Each number is 128 + 24 x the weight over its row's rms, rounded and kept within 0 to 255. Layers, rows and columns count from 0. Numbers have three digits each. The size before them is the row's rms in percent of the matrix's.

# o: layer 6 attention output (transposed), 128x128, rms 0.139, rows 14-63, columns 64-127
# v: layer 6 attention value, 128x128, rms 0.152, rows 15-63, columns 64-127
# q: layer 6 attention query, 128x128, rms 0.174, rows 32-82, columns 64-127
# k: layer 6 attention key, 128x128, rms 0.165, rows 32-81, columns 64-127
o14 097:161143149129112156088111120135087089138129129189139125116108128145103110109128121127143155114109113098143147130135053123103129081099092127109130171102122123140093075155134149094123143154134114
v15 081:126121120126161120136145139122137122109109163105090132118175101126126129158135094142128150137116131113116090147152086162101138146159132162137127147148111113086127141150132121147095126187115129
o15 083:131098128129120118155137132133110134101126115130170126154104150136095124093088141105078107075131123171112158072109152087109110127126158139111094137117130131139164127120134173102111094099124131
v16 077:134123076140121123102147128107113153136134091131106159117126130060141104109140141084133160156125099137169082102141135095113134097134093088120153130124129158088135109157160175144122100103121140
o16 081:116124137150119129184124138153106113124142168119121177165178119139118109136142107136128090083146120130139160109144138159167092146137152167103125123156112112160108108113129137098174134164122134
v17 079:113144124108106113168153113152122125120113141113101115090155134136117110125139125140110154167126175171154081135129119125150155132107109102140131136088104174098120138154122156120169095179103116
o17 083:152106125139109112101097135109132114120115153155111162162101082096119128131147152114114135139096128148146122116116149124128180137129163162140195157142116121135151150093138141109080164153101131
v18 084:149138133132127143088125164141100152141129131140124108133158094103093125115095161114171154137111145138127112126128134128112155147122086143154172121104088181113169112131139123156110134162170113
o18 093:135119120143138132165146088150121118091117132109159134149117115141189133102158112098132137131143165151106097133140132145142093114113157148121122128124129110115146140125110145122127138076101173
v19 085:090124129127102106092097162157156111080131160124116133109090155163164091090138152164105129114138120155155138117122178118156094145116127117116144101145121167128145139154114107128176118144131110
o19 085:159111159115147109123117127156162134114133154147123153150111063123065129133154119120135181143054150091080087108127096122092117102149121143145146107123092120148129140134132108114145118133112094
v20 079:107158086145127105127115104145152086097107172124143155142139124130114121112151123104166120155142162103113165124110171137139154142126123101112068155165104139096106133143155126097081138140122114
o20 081:136105115096108121121137153130110155157176119121114111133101166167134142133157141113126119125126113167118125163130140118130128140117092126114135208099155145135157153076130116168135099094110141
v21 074:118127132102155124135151117109126149155116147098114106135113167133141116086150121116090128085106094114128124130144103150154176118158138163158115129118185130147102098106133097115121159132167148
o21 091:111135128119074135128099154108109134116161103141102129057131144121119143128115152099160117128131122116122157146144134099087101127071110072118143142153120091155129142169128136120099110123135111
v22 075:149097150102107113166134130112125119117137155120133105134102123116130112170144118158087168120159124128163116146156104146129096157136145125075172109153124137115128132112173127108102137108137107
o22 083:157168165143137124117166125135107156147116130092121156124149121160139166129159141102165128115113127141105078120076160138143131137093085167143121115117138112129145158121112137156166106145129148
v23 099:154142160118138136106130178084131157160144146137130102128136137153144096159113097111071134144111150089147114134157128148129106163103072090091141127147139169142120104146122138160121153089101138
o23 101:079119098104132141127154092139091164136115110117108129139127091115119164104167145099134112096126129117116094135085147105127127156083156133084113112115094114132150107122138086103147074128150114
v24 082:077107103136137160156126115141146150149112132112123087123155096159148133136142110148075127158167146118157126136085131148121099130133118147169126130159171075094096122088117123121155097116130139
o24 081:111146109121096089131153134105115128112120087151144135154138128054113161172108137138178097103166138163132172112129093126144109131110127103117140145122103141156128158171132129179142154144164112
v25 080:136194123100129153147091122157091138071096123118132073146084140050164117115154179129125161144115113162113136114119113129144149132115143153126121130099117146121072106148164133144125123161169123
o25 080:113107117105131107113134134155122110177158168125143136129097112131089117120126097115080145089161086105161163119120149154119097131110112109120108126171134073098140173111133151090142145160100094
v26 075:101150152149079129134144129088082110140154141164144142080161102114119144124098151116100127117134122159164161139137096146130090177143111129145131158101180140097182154106115075089161120132149116
o26 081:157125145134118130112142132064130115121181083089135156107109150120130110130125116096128129135099108138100155101057100152126152118121120152095130095146119116153115097152121132129114167138134157
v27 097:129164139166125095104171104114095155117088129131154142150128169105140173154115117092117130139155129127131071155169136110136093083127165095150054091151144074159114158134138146144103112126158150
o27 095:155120157083140109139131119133147123142134126122129111105149112129112152085128127146106070104140143122129170097132139145136167136108148174114168148137153150120066128118146110129169122139090152
v28 086:130112137139149151144180135106119091147166112154150121188103130169121112098087151137125126126101098143137116168152061113121066164103111115131110161140139150116142136161134149125139152078148163
o28 088:137111117099158111116090120144136154116137099150080179099112157113143142145138106111149187129097167136159124094119117106101124114154133097148130098137110121139105111097118170140120071149158125
v29 069:148154147122126106210099139150138122106146149154099126121058181132133139127097147133162137124143130184124125103141161121136134117114121169117152116111103118133120116107139088165103103119115147
o29 076:156122106134155162110154112124127134188109143117115089120123151125181116147085098147120127138143129101119166143132102158146135123153164135163073154142105113115076111151125173134133141115116099
v30 078:144118141137127131083137144162154130111116086154163099150139159136142112121109088129115145129142095072169139103125152109162173147122080084106132138137107139130129125083138128141080161113116138
o30 079:136124089125136113149151136141151142147130140133117163166116122130136157103112134099141078141168148148100097150119118150132122147085136151124113116115105124136139062133170085142114105098119126
v31 077:139145170125121100135118174162140106132117069146137113089150158145149108138146127144129088093109103102134136140131135111133149153126103148120123130122114141097107093109187127136105132122109082
o31 087:143120116118121101151131115137102128113153173133143079144068100143166145148141140130166151114207163143121115154102120140126125179137081092173121152128098142118117086092114097142114159142138154
q32 079:112124087176051159164107133141113099166119138150119077100151106167149092125121130140123121158125071128106086106112095131159108096139121124138129157118121127139144152130130099146130097116100140
k32 087:171134080121110102126126143145093129147043127123105133114116144160142102096089126131169132198136098129120117137137138148121133116129095126099104133115132159120123146115124131127137122127113157
q33 074:114170126116140145111096103154116130140106149137135107114135136144101098143129149124136101104107130098107117100143148151152093155144138129120132125122139184156110078139134161091128130133127120
k33 076:117131158126091149094096136193132104133093133142148146123124130085103147116077113147151120111150118124146127102130102133113153105136138081127152128134147078132128126120127160103165129117115156
q34 082:153156134163067121123143138118118105101090118137127155158150149117104134119144152093137147143108114150130164138124140092133140118185118095110126101139128117116124130160123154176096121133112137
k34 090:113137048155126111100160116140128154132128143143123141115095135134118147102139159168125172130126093083113152133123145166147118131151155072141121124078100153111141125124119162139106144122114100
q35 079:148173118109103140144133163147099095122138124111175156090092147140150111120112132131151122113149130160110146148147139173095113134185141102187147143087184124136130171114138157148103155148096144
k35 087:163182116126130151170169153141123152114099116101204126156155130117145135131164155179123111123114110148126127131114099157145121157108125116110090132137095129115124122131116130169152155106152116
q36 085:127081135125133105070148077141148170113134130120163134143143140114100132141128118132137135100112105114139152152099137111134134152170106144141150083117108144104112134104149148093101135098073158
k36 092:125060164103119106112163177112150109121152126110114123191118124133159137123142123134146152105150142166141144125140130124116147163116120137148144127126130122132124090142124155082111135089114143
q37 083:142116102129086116083162163166124122131151121187164124099102162124144142108080108146156119107146167112121138137187132184126135150113118120144151125129122145124099100142117149165128136102124149
k37 087:187139114153149142091142129151140125159116130127141115135130136124152103180120122136144108138153170117127158077119130148154146152115158163143138069146118150119142168107113136149143150090151127
q38 070:111152129125123097143169162142097133104123152125131140139105097120139137125198147151146116143118123134155148109120136134163076130162085110125099107137131128131121099092156115148109105142127149
k38 084:153134145131138130128150135149118129139133148104105143132167130135173093098148129123123114117167064122145132111107098093142127085148117117133121142104069149153135146128108107103139122165121154
q39 082:092076118102069156108135153119105106138124098143102107187080106139174106115096114091144151122098159115130124111118106143107119135140114106124115128103150127133135133176153135103138151122106144
k39 085:150086123120092099135121077102111091148133094118143128133167114109121089143119129115131130102150137119136147122161155220170094122111124129134109142132118144097124103146179080094124131111111108
q40 077:137140139114160119131142132127151118129104097137136090137146131172108149105134106151119115117111166126139133130143103127121105110194122121148161123096113125161083139126126107124073150145139120
k40 090:124107172138144116113112092089131128152128092143211118115148100179096094112105151143146095119135130134113094133133140135139125130182113089155130112083144149122122090120105086130123108131148140
q41 075:166091095130100080121150113151070139094146136140120134124153123106142171124195151161107125130109156146105127139087110138144155137107129138137113131114121119147112126148103158144142146143159128
k41 100:118166122168139135087137146145112110135135125089132117124144109123167121132184097126130107112115162109144122118118103149158165144085130181099151124127083132111106112108110094135134140140163167
q42 083:133126110114109128126121142112123113143157137152138097131118093160149124145116110161119086186116132162187080118145140139138173106188096109128134137133122114050175143135088116167106107119124120
k42 088:124116123060132063166141143102130131140164122113145117142096130146140100105121132118131119171159103121136119154166119122123180110137150167162139103127155109131108133142087108165128117142115123
q43 085:106122137104125145177094150166089139111112135124127119113117135120151101105129122147187124150117112182093103109157115112102125160144108098110118149169163143155140159124107113116137154154180110
k43 091:108148132133132148141121147159097107132086163080172078100141121133166118182126112123134095139134083179113083117138101111108080123118119076125130164156161139121142133116105129115133135134165090
q44 077:101172103131129111113131123122134110165112120147154128106105152116128128126119136133114144098138100139135139136123097145165148136128093056082139137169116132149151181130139143126106140113129184
k44 082:094155180111160122123118157118119145122099124099119141099134183119147100143128150185140136106111116154121137113133097095104158122071112118140118141126154113131146149164101133115159127127138115
q45 087:170142133109126173126146131101141135087144124141109116131119110122095139124131119115074093147138147169098136134140118130110092162111156142109116153155137151111138147157173123109177133118178151
k45 082:096142088125091155131147164121147099152183127128079113105114102114144116157131134113121136160159163131154073113144109111076106131099094103116096152159175105109122154151158137136099120116140100
q46 089:124141112163146147144106125120124112082113127149168159137127147120107160101087131119115110152096096109121148092154120125103094133154170109140137109125170155138159155097140134129174135164136142
k46 089:090151120134131165129097110137100123132106155134170127097124128140084101135129134122125155124101110096096163109135099125133069137152139140096118115095147122130126133090124137148134167150072171
q47 086:138107072136127115136111109154162124111110114098115146142114118124125171167140100132136128112102154156080156124099132162081096146137138092128142086095111156113121141131090131152117151129115109
k47 082:129118128138106136111110146137127120101184092122134089125128106120124116131164112148159163153125168143103162110096095168107069178118142092172153108112146155144089140140072119163139163116133130
q48 086:178132162168071110108122146123095110171131151161139106109136125122106123109112132111136148161119135114150136120110119154127124134153121149114140139102124140178115139142146125088103131100104152
k48 091:141140127170068124157141153061148129139126106141118127078148090113131137111112121155115179163137117151102108085117148102150130143146091146145154167110126097132117164157153088109148170129104114
q49 077:130136136104170071129144147099152138201139110115099122123088164128119141148149109138072149147105095143131153109117140115100128117116129094143089114127117100141193132136138113065149129152166115
k49 077:123138125104156146095162129146118122139155050141128096103122161102115103146146088107116154161113154151134146103119128083116087147151118139115100089123162115134156115143165152088126084143150151
q50 083:117130111123093128167143157114103111143146126183102148161094102122156058149082158165120155116096108127141109151106117141127120115189103144154101130138078128124146134177125120112134123125129109
k50 088:137110107117120131131161154113100115123137116109116079180121113131196117097189096161114112106109136149140140102130129167185111116145149131115080139188101103155137117147167134077128147113098117
q51 086:151114137147125181167098111121113136154128104144128107098151181156116121096085114104107138137127118115165133100157121172155144156091114150132106113114143148132077140112143099145136123131139107
k51 092:129147111142121175142133139100100110161104150105159144107126117139128139119104118178157108096106146047123117103158165150137122143140168139145128121113187115184108085153166147124116097135107146
q52 079:146123082137132103121140121120096086109160129160115120126113131161139092129113117118131135139162127108128101154196117126127179154141136174117113145105137126140146142138070111165103152139135084
k52 085:158180095145120173150117158107112082111125122105171089082111110153127137127156098108113104178126175142120100108093163151109148110119140145140110090091151131132116146140129132129152124122099131
q53 087:108129112118135125072149111123144102107108142151145141121145120098129143123141166152176126192150104119143143123152088119124133067123148130111126158108079164105123131140120137129136100129125087
k53 098:106122093120119112134112122148149154174154125160099100165102117074148133131128139146130154157108099141131147156119116141173159128144122142149137158145119123106121119130094138134139120087109091
q54 079:142090144112142120160127133137128134102105165153126155105139184103116071111096147113160168169155127167070135129118121106170115123120146106087143127155126153127109107137138113110143150208102142
k54 078:111138127169089092128158098125134087128113125144088152098119108103139110112134105137147145136120103119103138169124104137153122145162122099112139088149116125119120104118115122120150122162188091
q55 077:141158177146139182130138169133124114126103136141138153155131129213091116127177138165124119112126132117138100142105112165156159117152143110120160093080114143152133110068150087127127094142116147
k55 094:099141167165120160100131147120148112102101141119135138191115107163126158148105155135138159152137124116150161131106174094100132105131142142160171107142122117106103122102133100116154109138083139
q56 080:123116126120167120110153064162124093119099154156146137124167133143160124097075142136156114091145115115146118132141164112134109121120136152119095129113140136100116119144156142118140154099120072
k56 086:136139129138158143127153100153143138116101112122140143134178124127139139139108125131100141097126126134121107108133147092144140150097140184132091135077154112127175136109111132157145159123125072
q57 078:190162066116089139148115139117154133154111146111119109127095114097144134137085118110064118121151152157158121136147129107119120132160130177122123142129116083153137138164139129173158158116073133
k57 078:146158077096125102120122135088124116113146170121134130136097139156152080131105083113133118161144142067122099157134156151127126132111143148121131158134122105145159151155147141135104173114113148
q58 080:131122128141188083160148092139162176138107137143142154128186121125133120125149125108157135113151132144120149139175092138097123148162133115117143078124115141122092124126126084140156129136172130
k58 089:120110162105150121138129118151122165156103160135161136113120164154130134124160123124137082099136095131134123130111099138140142125108151109125160086126139139114118102100107090163134146174180120
q59 090:159174142144102144073123128196147100147120164099136144117120124133122076142135119137144142105088130084111094159123096129144143100156115123119149106154142135086151113093155159146111180168152100
k59 091:131171175146113151121109120141135094125120151127101163136137113151092121135104131131141135158132137096140167134150112099112149100088110117119120097161097130081159167131148128126118124160125131
q60 078:128076156089102152082155122153130111142143123151111120127143178102130151154129161140137145107061140168104141118143111121099155148148151127107128102126190121139129099129121131142163111126115120
k60 087:111076097103114077116098130128124129141142101155147154119138157104092174141144110134108140116058131111174139095113098185132138203177147111125119156134150151126141132155121124145145156096185103
q61 072:132075132130138122170174149150109092157110134103134119088108107149144158118119105136141117118143079145132172095158113146130134136123094130123121196104127142127127112147160137183135144133087102
k61 071:135159109148160116150081094165126133140111147128118151186170069132123091091097092149154102126117099168140121105130152156139139118151075138103142117109135157109114151084159109154158147108129154
q62 086:114148086112139128134123149116122169124139155147112105100092175113122152128136122105122132136108133130104127104098098131151146118085150092105153096108150131129124109120160167133144090122137158
k62 092:113172099146141152111144146093149122161145130122147127085174163132135101128126077116093174125133136077099108167152091120163140133101167143120120107137149150127133161119133118144115124102137175
q63 078:122152148121107120110102150121140158107172162091133094110132156156149139134147117119124091106127161114166163143102093107097150103097087135134087135167134103140155126177148079142128100136161100
k63 088:144131148097155128127096163132156146140170123136105132119155145128088091141123134114107129122137149133115170134150132113098142098152086110105141116160122098108140141127111112116120124124157076
v32 102:125146152153115117195100125141103112066135117176132124151134152130106117110159157115126123131108142116123119121154118139088109152105165151066089125137110163112089148116150096143113171145146079
o32 096:153146125110112132102111126095138143156136104181091169122103131089160126157132133129121118108156134140127125117130132106144134084110098133143147124119095102143145132090110152148134080150123181
v33 100:133126169120154149138125106115142126105092134159161127162139093136111150147166105122122100121153132132149115132147120149078114170140173118137165108097112135152054128139090078098129118104118159
o33 103:131147107122085120126130132164137155133133102118095111096118171102139127113130134123143157133117144150118147128127139112174140097116133110092072147175130119116167129127138173107108126130160115
v34 105:124114124100153114145148142105140093096096147107095153107186141142190117102129136122154135152099129088105147141156119085114128115145110154115103147115117161140104110064144130099111129146129145
o34 108:118125115133130136113123127138136133156141118138139098159088150109113138126151102134112151095105166100140184113099126162133106131099116144126147100084093083126122117178130148162142153069116142
v35 088:087161155091193137120110134122102106164158116160104106137111184136109152164137129127137107152117157130067085092112125138122125172110141152116152115096120116144150092158170126125116105115145105
o35 093:119120142144101149120121120131144113089069160050135120140114090169129103148129140115138167153106113102122125108159118108132125085111097118109127140129083121120136151092093123098128112164135158
v36 093:169136115166107139132128132114083080140154126119082120110118066131134136126130143127123116160108106109130084124130093123117129088147139162119118110114175125139148095157154093112116142157128131
o36 097:104083135080127145134137138098112161106120108152148159183176101120146133107130146138125141140143153117161122142110132131165103122107121094137112111122101100136130139158089096122103100186116124
v37 102:092117101107144159123121152095162146149135087093109158127144112155165125120136119090098136153123100156087125111114144147126139104126087105153109172128152141183113164140129084148129067145138178
o37 094:124111147161109121126140064165148127125136161147119156151146127092087110114139106147127119112116119090140131106155094122132159178124121144100162144090125127062153121136119168072145143145080090
v38 096:086178103112174144099140158159117141146116113113116151095156127126154106142102113142111120159121124145123105127135112125104114141134109190118137137161151127118131107145150112139120127076134124
o38 087:154102142143083108154104118130182153124125123129132089157095124124109127141151066106067145140129122190097115081097147136157112139164154095158131161114138127101113146141109142087138129131123120
v39 105:143149145109129133112124144139134096134134160148120094126113095105069112144106124121175124127154135140141151112097121143148160148148139117117089129099102203145086154127139113119140197105147120
o39 095:141136098130147101153156141127132173120123102124125179129149177137143130137142161126134127120113066128139093107120147084123125124123152145139152146131136107131157109108088174144086108166117144
v40 095:166114090174155155098079126134141144141093108102140093121108094110158134109138098071089098161090108084145153114162103143120153156125143121114120145164122100138098152123141098140135111145113118
o40 095:119121145053106118127174144100084086101164114159129139112097129147122147118168148151117104129166120157143129142155147114168087099164100120136116140113117137131123149144120158128081163144104133
v41 100:147091126096123151108105127075207166150114110093104153131116127084124153120111114110153112119105136128135114119123123091116083118181099182106156136146147132120162101164134162126110116117146108
o41 101:121160097137129165138119114166098068097098135127156125148150167161155124122160148158129104111149144111182125087155122180140123131106138123124097108133119155097072110128092117163129119112116132
v42 092:152116147154072136127093149140109124091122150104117135111142133126129155154121160154107104131102173119195147105123117081099102129147153164150156127064099151134145167084117158130097125119133122
o42 086:172147123104152109172103116108124143146123143109156089140100150106164087111106122112138135126147152149099154127111148112162092117128145123109098148131150138131141128163141131183143124164083121
v43 112:141119099126123151093118117126125090114134134107138118112113112120098133153139145070110148162154139075140105119116120165102104100108142123136095123133087116126121183154147106204082112116134145
o43 099:112120153102163115112155155134092156108102109161179118121126137143157107128142130108157136123098108142133128089107126109104133150169098134144146089138167094148175109128144143054135150144124140
v44 095:163171139150141120131111157146153113125090139124141167112168134129103118128122139132155128134148191132119156136102177135105110167141118139088163090145127157134080128128125110169179115143122117
o44 096:128137121082122118111135138125080156128122108143119106141104165114180149128119110124096104126089106180192102108090116148148117080127091132121103174111137086123128149100125153120128157103115143
v45 103:088144147134158122177159136173135116106130112090109115153126139130138135113142121139145170139153117144145144166064180081135104118132130147155136139138109128168122100118146116159152151114090141
o45 090:145102166095145136122133148141149159099130105134142115127122121127085111147131096194107112136071137123136138058157099139101103143133107127109139165155181114099135124146121150156118124115148112
v46 087:122084111087081129183112135125096150112154199153142121122097119114153109136125131125125139125164121120110136083127136128110146177124134128179129151122117102087114128130123092141131094124122128
o46 090:122150151114138170092156126109114121180097084114133148164181142092070137102138111147139139119055144101114109131156130131114126087121116112109087135146135148164152121109136164098139105125098168
v47 101:138117167121109176104141149130116191103118129079161115084128085195143118141159114124115148135080148144130123195140127145119119111089105130161101145137153123115129153138116129141128120096153103
o47 098:139136117137170098158103091111146066140103135138113150119098159109091101150121101145147173151106053122141196109139152153117144151147131146133153118122103151113148104127111140144131163177076119
v48 095:102095103159118127082106114122118096122104158132130144119147091088162176143116122164126121144106114117118078136161120117124141140118083128079125104179129129124076139165131167119117131130137102
o48 094:140185105085143136143117135130154135108128084147148134131085133145132131155144159125131116104180133125159086164110129128177108099140149111149149128099142140117143106095116131102117157107109133
v49 091:151164121117165125109130113131116140155138164059140116157111148125127146134169096154063114109164123094117156114135140094118141115197133139114109149125098110131127136150105144152064145095120133
o49 096:110115137106124129139122139163090148114084118139139112102129139116091159113115164149131130149093156104144155105118102122120080167107127112114145137094200126134106128137133124089119104166107133
v50 103:090141094133108126130143115100172132135143131141105106113160073138120180127101122128132103149129118120114124140161056157143139132104121170109112139152096105186118173188109142153111142132103184
o50 100:105143171096131132112097101161092143130121123176144145145121157147124111109139155145133156087140123150113130134094171125124127141157134099126140101106172164109126107055140142103096128126116073
v51 082:106188117103163140105117124151126121117125155143140104131127140161095124158176136119164120102161137116120168113109101112106153129177117165134137125093147151104118121116146114107173109107133096
o51 083:157112096147117098133122137159082133103125101117082128119122182118110161128112123079096125148147097132108143104088163150123072095112128121069123121136100156109123159163110171150126148155141139
v52 104:112144137113164086131142130088110118117144107117106115131091148180154157130160130125111104107183111138186117129161112122114150110132170079159159114104122129112105119121108144127127096121122119
o52 094:133151122136104119150099162155138122124111116156130152119136125093123127135130143092175152117090149106093116130132085135146079131112099097102106130161111120113118110153157145148111156170127126
v53 100:122124159142094128170132080131128117137085118101132107134165108087125130158089107134165121095093135110134127130064076144155104148148136159103129177125089160087101129113133153112164121157134138
o53 095:102123107072186165082093110130133148145153090144118138138101181117163116127144096113110144136146114147121125150108186118123138138108109112135097108148149083141106154136121139125069156084118158
v54 095:106170116112130145141090181156108100144119126139118119140102153117117106102151144084125113170101122160160083116107119124118119118186130133133155177134154098127135140102084139157153157158135140
o54 097:113060112141133063130121098123167157131136132127113148155122128099154114144121154124140141132122163112106167131168148130130100173100142115129110128108127113114118115152177150114133121150164115
v55 095:153138106120155136107192108117104155139115100142157135162107114098140120111100109145121085091110091098169098091120144137117133134130103110161146146139149124142130129119105160074168124123121173
o55 098:100157156094114128150091113112167139093145151112106143127124110128103111140101073102143113127144141120136178205141139111095130134118129099126129134143151128097172155122135148110116127116172105
v56 091:136131131135159119117167163148144142173117168147106118130134107090126157120133132116104112127095105137093182111146123101138163113123109136185146077109126047145116134157126137166123081114145102
o56 096:119113157127142128161118133135118115056144145118130136143090115106146101146118127132098185085109162131145093140135098156132096076133165134106111117133130133100162105114142085112125130129119136
v57 090:106158140107117121161107113114125105107119132128129144178135110092090113143143122146139137129086138158155128153117098151147117123173152130150118165142180128116118147139096102132132117147175131
o57 090:132101162160157116140121139122160147159135134105100119107111146116143127113126120119072139140156119114158059124111170137124153139157136125127106122167098106119112075154165162110135091154100123
v58 089:133091092114104119144097120153127146144187157085083133128096102130151126147173122138131116150136121096114177148114117166115161112138146155157142151117101119157131088127130113112135114113113107
o58 093:123106169138195121122168087149118101115076120099141125145156143138109117125124125122102084105115144145111103118144171084109132139089178152096102132134185120117140135130128149139108110154113149
v59 090:143127150072096141129115120095079106137121132084103096096129143140145131128123101170069162172151177151122164113117136142143121115126124136134130128138156106134093141107139116149150149122128151
o59 092:151133079125145170115129130144095147112089137129105147124072117114081135115124145106114126129142085149127137133116113092130170165129169074102186119107183152145128104133166121137130113071131164
v60 091:131160120131175095136134198112108161130126131089136157067143144133105190139127150139153116137134107176121109101149108138089119132131103141128109120115154097120143123164147139128134137116129120
o60 091:116114086150126137157142085148090139162167075141114129201140119142143145091120151096098158160105152109157091120114176165152107113141124135095115161157147142088145087122167077137126131158129105
v61 092:158098077119132146152148138127187128158156107126115134176153126126142140136132136108083149145072118106103093140163104115076134122085085127142159155144168137082154124126099144085128131144147166
o61 092:070143161153154135138099101168108129088174148084132157139154079126123149141130116171140116121126113130141134144107143143113130152115112099111137131101045131117146106126131097168109114082117139
v62 105:091155118108111125133104151168091139149159100137083148144152102177125127106106108160116128142072159131150129166089100154127114133107141127108146120137132084155121178138128111132112144148096100
o62 090:106119145117157132138138081112168123148112157127157142129116137123110123130151159163143108125144095114160125143151130109158114119153147160126147112134151130168116118116153148083116128164146127
v63 103:147116126189126160149141088141133122115131149119154183110086047162149113131133133157107069151143102122119141136108129110131121110084120115099129178157096109111144128136094136139118108134192120
o63 099:152113147103103095074120135077103104122130114185105110130133186128157076136117069113131150136075176144157100136154173120139157136148132141132139090078098176137124102133159138134119164109123125
q64 156:092131171139141085102139132151106139130139099131120121113165155109131120100126132143113107127105097134140145141136168109182181131134124113094093090193121109110161105120115157173114145149121094
k64 141:132108126098158144133154072157096138162148140139129159160164134115133107140127107133128154139090113124163157138112155126110138117154139133118105080176118132101142148149108154128136113156112156
q65 139:121123132141134113110184076091140134101121104106157103147131130137108130100141154132126136132134156118183178150172125111089159148107123138134118115090151140120111100123152146086135140139116102
k65 130:104082145134149119108124075095134129122107136168068162147104128124107126139107154144107160136120124101147134140142128127132144164119138127156176130102149126094116084162183123112141136115125132
q66 142:131177070160086168093135132123118107121111132098125121124117120105141117122096149139111121125102132107165113123173093098115118130086100127122111175142176185122161153094146146148111156121136150
k66 133:151171102151102133120107129109105138078091153094100136129122154121093131155119184139140119164131138123118141123175102127128152116118130097082154151148131130113114152139099150132099079092094128
q67 130:123098128096127146190135101140127132097115138157147102153136115147121095115125119131117121153164144129161115109148116236106129158125110094148084149080121128121071121148137108147145133102111124
k67 126:130141113162125146164133157128113153121135114104162125152156116140123151146134127171113109125103141112168120121146142129191108124122128118143131149087138115112085106159164057103142164134164138
q68 126:092148146116148163149133140113129164127120120119126104135147156153097124117115129142100119140108136095154157142132152171085112126132149122147144093113166119122061153144136046193124108143118165
k68 122:138093097149152152179116156136094152138106117158135166137154135133100153103119146141117141132114127101143148146134144142114138125146124074107147138132150155136104108117164128108122130079147135
q69 141:158143158125143150129100146127146095123092098124138117149160165123104086122133104132114168118130164100118113145127121147129064156123135110117153117142097141154114097070096122154168137194113123
k69 146:103137179159118138122078156118114120102139139128128140145153104125105131153101157150120167178144138111121170131112137110126127080120141112135149091146158157071100106142129113142129135163138129
q70 130:134133128143210139108090114126210142153106121123205108121143107116120134117153137133158111131120119104109120109122129139121126148198155154111170113123128150151135123102115090155126113118118136
k70 121:117140125146164111148135095106130110106134155075121159105144090130096126155105070163141120126155145166111148124123114095085153153139131099132133120176126131152115103102097090154136131144139132
q71 132:085106161148144154127131138151090080151140153136105117085165103137126123084131132115150113128146117142120117102136179129134156138128085172141092128108136114170091131131141092173124153120087139
k71 129:142120092093109125115107092103128083147116152168162157111149119135097114127102140132153111122129097151126092164135178124112143112134164113117124109128116124147123142121112156149143125105119120
q72 128:160089120107069136128162142148132170122107135142095151124119124089115152125105178140142107105119107078166138123163130141108131126094121149142154142143108105140108126120151144104126106122081160
k72 130:090093108129132123135111152122152159100142149155111167169107145107080129126164124111068120140131104124141101095124116108161116110121144092122103142126116110128082114173127175119151096134108144
q73 137:126141137145115146149093140131104119123118153147139092130131117119119142145105129109104104136123138105156107089120095075109099122138137150110155176132156112115143150121081145117119129097094124
k73 125:166161146111105107142134147149124110100128153153134107148128107122096142107088115125122113110116086153134112139156158155111122089110073122118147163135113075129154147133134096106131127124081107
q74 135:094100147163091113157107133132113149082108143123141135155165145103125116097141108155139160124100129137136145159120169093144105107100111102137097133145109129079138164093095132100126145152094081
k74 131:130089152109139094122124103194096169060166107157113141145153091129171147147104154079135144120159105135122166145129114138140113152183115132099145148112108129107149113152092123117127151158124107
q75 137:124149160102117112110123149173096173095102139133181125160146121103134140142128113135105105120125151130151150131159114155144100170102122111148113137131080113112111129129084162118144150141144099
k75 130:161119151142136173151136149144142116090143117109128133181148091126126137163143147129105099065106142106125160088131101124124110134110154139148141116147120064083133112180130095142165132147096134
q76 118:102097107127117111129143136132086100101104127143111122125124119115092131135076160131137120212066142079154088102143114147144105130161145114130104137152112143129136150139120125151122145158127091
k76 116:139172122129096103159132119127099135134144114125108166121154133089132118106174126173143113131091118143146152175140078151157112174151136142117098140180152148089096103141112124154132138121120105
q77 149:151093091155160127098130132113144136132116119138103081120121152079107151117102136121099161154073119092100123137117117162126136148109096135104098135146117136146114138183173146102135167110128122
k77 138:141165138157109118114137134112125119152146139127135122124164130097145079108114052115091156163135158130148111101111122119111127127121144119084134158134144107127096156181166097167144147119141157
q78 151:147123099138169114161087130111153168137140159110156154078108129151128124133149145150093106152126122130149168106156144176098100167141119112149160096126136060155121134135120113153145076128149164
k78 136:131129129115149144169121156131170180143158108140148163134076164092091127112122113165153128118122095129123158103115117121095133164142157115151127135166110078131119137144138101125079126134139152
q79 147:164128108192090116131118117126126092131138195108126130135123091117138149160158134111178144129169127074079151117086096089130096136104149140142103083161108138145095117093129124128149119154180125
k79 137:115157164148060137117111141149178125166126157124083167078116128112096111111130156076133157118142129139123124124155072110155115110111115110148133112147094129131122109123134117120121106201153099
q80 158:140126137144129123179093120164137145112152125061095121085111132131166101110104123098127176156124140119110106181139147117114128114100128158095116142169133121105172116140126092101152126139171126
k80 139:096137102172116101153118118140127130149123162130101143109151117148136123133092110071123166083148120092119127134142171081100077133123158119088103137108170107129130148132159154124107099159147118
q81 145:130137123136116135137172123154080122085172124170138134158140107146106128127146162160117099078133156127163121165123141118116093085113148131142156131122115096124148138099085124172115182106125154
k81 135:147153157142160137082116157118081121067154107109142149125172118131147164133164153108126105085127137094114116154124150145129149153091105158132138135071090103112147131132106127114139101176107144
q82 143:081084129180098108158146096112157099122087128135109125116121114139132170118119126138111122166147109100129077143122123131118101100115128139138090143153094149093082118120083120134164103126139156